Weights of a small GPT-style language model, trained from scratch on English Wikipedia: 12.2M parameters.
Each number is 500 + 25 x the weight over the matrix's rms, rounded and kept within 0 to 999. Layers, rows and columns count from 0. Numbers have three digits each.

# layer 11 MLP up, 1536x192, rms 0.115, rows 1046-1177, columns 48-95
505446500441473529549521492495510515517480513495459529499503515479473547512499497463459486513519500458502520533532500544472468502502524470448514
512545528469458464457530478475527460524522487508482526550514540451481521527499446500538522468510515494499520530497484497472497455448512541489482
509488545527502502515509501504467491490526509494473468490524502495472484459499491509516485435527529529475533525515506498510522518499437481491488
510487539522463489517505513491494501475482484479489506557507529474503503460531485469545463501512483512519500523479523515471464451503521498496458
521497492498465526473457514477465515488484482493485559489519514554503495518548496496520477531496477510511503449506493458549525474450542481476525
444510454519500498496527537482459492547477492501484482515505519516530524507521476526489509511471495509502491472526490499481528523516499509503463
548481465489500496476507526488523441478492528464489506477456491493576535492489505472554470475510517505490513523514490462551518513515522504494483
499527497509496522509488530501480490518534513500493541491539469517510531518508481523500453480487500474526499516515489489502465488512482514480521
504523506517479501465432463496477472513499491504512496510533467466480489456471502510483486524531478515544527515515497477497508472495541506450507
498472484523487478522508485489483477555502539480491505508488528484455502495523464507505508486458485499474514527511500533524535519509505504490526
562498525467494535584512538546532521509525487485501477485526443489443507500474458522529533493505492504468524521496490495487438499546462510479515
466500513523512506480509485507479468489490484462514550500537503520475500508495481512489500510445485497514502551504482489511530470519500503501523
520497485472465479534498475489465523503537523490481486522508465504511516476502513499523526487501498494502529533490540478492461493504490495488547
511549515483491506527505463476466547497508463523514499483481524453488517492550555519519511456504513463514544456529491525508520481476522440503495
526516500521503461480513535443510497541544499538485528479479519489503462488533478487522495494514510502522464522525487450521519489499478503510485
472507525497493517525523460472434505488481519525497472482508509475504520473485473491454510451457463491562539527468482542518496530512516484471476
514511495502525503529452500456509484469523499520459476497514496493484505538511505470468494525546502484554512497510459511526449532497512479498525
508472504502551561509478457499531468494506494480507510491443490487512513450474461528525498498555491505482524498515547534516509513510505499502492
535488507497515524490521506511505481504529502491490525512491488540537511502536480503505473517524472489491551528498521490539518482492493461525489
508504501520454508493489486473493498455518529475492494509504519484480524481478507482479522489519498469454480525498471480476512458467495486532442
463515532484535483489500465477494485505541517507503531547511514475521497501515477494482486512501529482510500478539551504494484503483495450475484
503484532489475492491497527503468550540531501506510515501486511474471482521534499474478446478477521505471509524507560465440510489479469489452513
519531524477479503514503452497441472447490537494470468505543508515484488510454498467501514461498490466484469461484510508488502511502518492468494
523494452511458518511531474523492515496489501445485501512539497496501516459516472540473532549484509501430524505517503468552489503468503489502517
501527554502475483500512489475539494533505485498499509520514510471510512485492499491514525473498514504483511486522521509515516520460454494505491
475527415501511524516484500530505470488508498514504538477521491498485503451521472464480492510512483518513475522519521504486489476513493476530476
490516462516528485498540517527501524475538521533469474524508483515472492548470530547496524465497481499506534479520486478566551475544512510475461
520517515477509503518513503528472483511518470513466511526495489486495505533453485504513524522481485496445509497471494507479519475475524514491473
477494502482491501533470502539492493502543549476474511480528511457462540477491534518487490477532488492545451525515539444481536498473518509532514
506491533522466474503524505516496530433492567532458470517522503521546511468458451528511527504501499437514495497564542538515506506533504532494503
526472502504478497483490555518534480497504432515523509444481486487509471493538474458489523492500539518525503518543495450564504455531527430494544
480496505509501500497491470503509455501529494541487480499538506534516564540514475515482505506502503449569468488441472519485516537501534470496476
511536516461509503517479506471531512508508483521480529507487496520490510470499457508499472470488556490511500499486474520533487521533533532510511
479503477483483505500502505527530536491557506509483529513487516555448480471490544479526463509523508481480498507511478464525520502467524521452517
494460494457518488509477488510490507477508474495494465523514466500472513496510496505482517559490493499524520502519498530500457466470519496476506
522500488485502493507504546493515497501517513499504467518522485466488532500515472478484514496521486487494501527492499498481488461495491536453499
492515502485475502509502527548480470479445497533494495550526494525500518522460458523474474471475517474457494533504532518507497488505499502457510
544489499479499471546501496501487489521528519542453481471511509489482471510513530495531482515488480524472491532509504520519471466512490482522501
462457503499510450502491490455523506449522514508489534550495538460531455455533493480502494529479495488509484481507481484453510537489459491493537
509535492523493487485469476531512504537512482500501502495484487509557528519469498495504535488474493503536512473535513498529521497529468493484504
487522477476476510546507520469496479538483478535485490520533456535566493498525502489474507490498511509465533487539436513419432467491490524471463
507530541495526539521462519499483508481446487495511474504537556527537488512494536471484517511487487528500519498458449495473495483445470493493486
505485535510532542555538503490475519521490455524493510516520474518518545505467495494479541500492450491469492465489502521486502472512517514479499
482491500485463438483534505557444493486528490503511530549499518528494517499516495539551547511507459492526471471438513514520545443464498516444499
529530466459544482531497474521515501475501490487469507517518557512541516496517469505475459533518486498512527504532493500484450509479549495473520
508534499460458521507531489558505494479516509490519517480527500537527457480532504484511495463534477473508504527544473474508527546505469498518504
477522531519490526490508516525511497512500517558451482492466503497509495492516515500490491479429477486502538500488484498539445580470464517505546
523535491556488451497505504467458497494482513516537487466506476526483445458495498486491525482539517536507523525504475526515490528511523504482507
536488504485455481463532490536506479589508532473494504460481514479502511488533487510528463537498527480463498514534520481486483527498520518505549
493507521515442506512543508515533508474511488482501515479463511469502493472527505483503488524523465450446487504489485481508521527539479494473510
475523499510530505536544456548476488491509502505494477500461510493497476507506516507499505507477517449526522508499522491461524473478473533480481
513532523495500470463543510506502533527471547509528511493506476509508462504532477466494461470477451496471488514476440535475483476500520503464475
505486495507472504536473509509474512496493494524514504514474526520458516438536548511485506473462468520521523508477488472496477507507524518477521
473501538478490507468474481499488478500509490490519481547511493532480548526462509529483501491488528505482465526516508502524498496516481433465471
507507538515460473498518477552520522470504501538510482547446489518477480560500492487534508468512480476501465480524502499540464465488525515527523
515441495508481522502521513481468543512493520536526498479532498488531496486498536490514508501475475512480509513519486488467479536512479475474503
508476546500502490494486510495487498538506540477490511497511526513528512501477472497531504507522509488497552492468487471491531537538478516483508
507545521449470429480530526516496543503488486505496493492498521473508512504530496495447528550559506504507498523500501501450467547515477481500494
505509503495476498495509513500523481492496494531453494510537467504460485513513521502498526517527513500515518429510520469511514502479492510467503
501467479517523486480489492477457525475487492502518527516491492502488503453504441539538560489506516500492472513485483497483512453492472497497493
491481483471517498519487524511516502503517491477493476493529493502466539514450512488484490520512519483530544506513492515470514514470491469501515
472498462460447482459509480513491485491497492493505510510448509548464513476492488485485543499500515477525524505476465492527499492514489512490544
533492454474498477522500422489470524442513499521507495472469503483498534507508499496464525492482492495487517485499548531530481492489522527469518
486490491503481538474504505507525480463516524522509490494479565514505497522491511540448518485525495488495512526466486496496497521561509471493502
459474530522526490451520489475451499541540499551471511514508515486475505506487530535485479495532533444503489541547528458470517495492535480503503
476484484553465491493510510433486476511532506523455495491502524501493486520530515506508531518450447494482530542529470503477544482511485477513519
515502484584509534479505466499492549500486515499487518487458484431523520495529474505490500516483537497535562490484503546489464501525532515499502
533477511492483495441510480540497528485517499517470498533509501512523501477488466458493477562468531521515493490470481510523544525473495476488538
495471480490484508512446521530510491504491497416513524543523485511520496518509449492483552501445471481467526512517556480507489503508510514462477
487504476533492531537504510500464495524469490523477562501566484503517548478513494486538517491459490521513481547499462541484494494498460552466490
482484515511520490492545489523481435508507480504494510484491481513496443491525502510475524456482473534522500494523509467500457490469486467487511
481500439522516479493523514467500549495519518471489506556508467477511537480508513425467476489463500499508454484513495530517506491499479542451485
457555511510488480460526483492494544491517506473503537503555498529475471463520481491511472513517497533500523529493511474477463491505512495472479
492452477514491491519447461498519484516518488574485499510483517469499523504502482473502523491482456514498479491510503485512455465502541485486513
483488482510510486515464510502502511537476498493501497532529467464491484524493487476515483493543475481509508515503453498536520526506515483502467
508503441495533469474465467492511505527463497554497477506534507461481496505502491531527497535505493490496453533490494534521475501536499471502489
532456501463486510495508517488512535496523501468470456538531494506546488470506478485506511450480485486470518529518532479549522492492496499494514
467574551486523463502509479478540546482483507469545553485487453552486569479484529482517490495503467481502529505488518472488531442498512464490473
471523469490476531499528493516513487514537474486457503523488513551509518523487502508537524483504523427529510502488503487490548538510539439492515
458473483519516471474499503524495461494472538535539478505521501576503501507483525509500495481473483486439522511523491506511537537479464539507503
533506470457509484485493491493511455535441546499505502502512501485482477488538523485482506504518543494507459483488495488500546527492476525464500
538466525547512473523517525493537496477525485532470452498521482482500454476520501469462537527495514471509469511492519541510509506513467525568488
505495551473499475489473498518495488514498518500489524500477497496477525510506467513533503533514532473480502507478504497506511472551493520473477
487505443515479479484514505506521502530507544498483477504494501541488540521484538480481489491531470516489522493519456492489507544509551469514533
528471494514542444533470507505463480483500507434509451491512499497477489524495503493471465486499531515461503469528510529535472489493490503510462
520537459480519531559548495499462497467522519486526497470516484534532478480495481505509458520472482472490525495512495509522465495491533502536473
498455532536459495479522491524470485502519510471467508537477535506492519494482480524523494525489529503513482515526468494527507480498479501497468
511521494447457534519508508458483486504525516496542488507498508521505466535498487484525485500473503455452512488507495481483485486515482469508492
513563496513466525535493499520499544522530498500470484516480504528479486493510504449519556497478450482473494527425534465499507519512485536472471
508477510477475487492495470495537470483476492480471476517503503510469552508477554493493521511443537470473471526482486486502512470493499487505517
540494516502501536511504528481478442451470514500515504484514493490530502548492475518512517463505482488493559516483514497472528485525465524489492
448462495567523496485539497516524487533503546502525531533542521494502465530488450482453520513492456504512525535529513502488446478486483533518518
496470510482535522466517530504488498518533454508528533518471457470519520526478503538473508514478516469579512515521458494531540482459553454483443
483535529474420464490495520549495545499512521539468484532516451534505449502550490525486527489491444562502505485467498570548467535457494468480456
484523501510486487500508507541509513517528484454518474480478470521503506482529522456497502521528478492518509475513499507454500499499524494467521
480525469545527537501490459495497510504549486444514490520494487501494521489489488511513511521523529468533445489478501486520490504499495476470494
486502488483504491466473502503537519464478470479532471535556523563536532450508526470493505520505488545492488499492474486542536486513497503519504
515501528489484471492478496511489519490525522456524539548501494464521525507531473517525566529541567470508490523489482502496510483508473489512487
455511486504512510506472465511502507522508497524505496467508472501463479523496422548529520487496469480489535467468503528514476501489486493466481
468476549498522501525465506526485522522484492500485522488484529543516509501524479495499538549480537477493525544470509541530521465449503468462511
474518478501482483481481510502513561517526510485511461527464492520520535458515479461552514505528499460502487497532501468489505523545498494468520
510492498471481504523513499544486470481485529490487521513497498499499524505530504449474468507539544433522558546526497540495498537500506481508492
488496452514475450509517521484534516541517460528507520529510496506508469500475532469542527466439521475490517482533525480477513483497459521500511
495499506419502507475461502519492518476536497494504497495513477486506507553496535517488464477504510511508482518510535495503486485533516481520514
477457463503539474519473548532535510512465520503489436448492499510493479524520520428485509481494511537529543481506520486486514494527512522504543
536495486480467487478482489483516544489548454497492484532517508493521495484476479517499497485498559513511524501456491510451522513464479526516481
515513512527478490478516537476527519496528483502486497499506480507454458505501500466510533515468505518514532459517520491506517532464485486500509
465474494517509539493524526469471482495530473506481470490538502505478534488516481469531507485497481496523498520470459470509495512522476479522487
514471497471540522495476466453506455531456533501470469467533524538474517523540489458467509525494501494517498479496443492519510455511557531519494
529495525518483540501533473450457484477501524492543487501501478489484478480486451491463545493506475509489495515524470478459508459473531512512513
499495500495491452526508504464531470490521511517479483491523533504474500519479484500493542500503520468489488510493476545496509480535519460510516
484528499505478484538504545508496514492534498520493517495476542529524467456475498453459546487535527561502525523533459511525508467503460454473500
488475485481522492543486505522488517497502516500492485487458509486465505493484530497479492507445516503530533499533473501509484490492488484476511
485475509526471475503555434478480497542506551522457493515513489474460476525473513524500491520463537468574496466488521526542502486513528481513498
541523492526517471501472528500529549513518520484564533488461512507502504461512506472498467526502494528519499551525455513467457481518496558510522
543516507501492515509513480484493481458498539478492490495506500473494502523512414479491479486493516488501585510434592472524489514519472492531515
476526497489491508500485554498506523517470512503486513505512476467494551513502488504460466503502505481498491455500479437532466533491501475516453
543513456522541524491467516549497501508520525514502504445471516501476513543495453474492516491480509488487493482501489475486475530530539578501492
542541512501520498462511515472470487502486525528523505536551503527465486484499495463533475521499490485530464532494524501502515504511440504538551
507504505534482510524459529486538455521482493488524534491518477460480517506503516484485507542500558511493548525522498456525492541469521458507484
457502510458497478484486512490483543473485512471456496448466509497548559456511460450517525522504481461493520525482564547515507519486494485484526
487543485496485498489493535538490475444500457551489488495529537470528527447493495548495536511477519502517508522498525483507500513555465465466524
518498511487526505494500483508482492528470502460509505505507538483515506525488490504520498476475541501469503525519486499558532501462495477476488
487519484526526511477541522528500539475541565501439456496503514550504475530494504467492487510523479475514562461486513501499484475515508495500471
465498491484514504525508503489518473531497486499524485502498497532525489519454505487520491476518530502440519470529507493522500484494529490473483
476512484508446533542525502503471489512515498472494517530508497511533503488511500468507503460540476506479512523522510501494511488524524473542500
445478498472459480555513550522521550506521533482447505456499474545516540504508523506516533482484517482457489453524547454432439501477475485508519
491494500529435503490500536503479471500520503483494484537482495471429473500532478488516473516517508503487491522481462524498449528461495533502519
497520551440507496495539495512529487537517449505492489489494522496542520536582496501535470506491538498518508522509481530557501498463490483515490
478511503526512472505506448494485526518541515510484516495520527471485481539502507519490531498513492486497497562499487469465520466499494454529476
489480467498485480499505486491505497489522507458532468519509549488503585461503485480512491498522519482441493477533478537495489515523484494473468
545517499470460480477505488503498515535529531547535525494514498454449507509514487509482530500510481528492520558501518491471509500520483515469499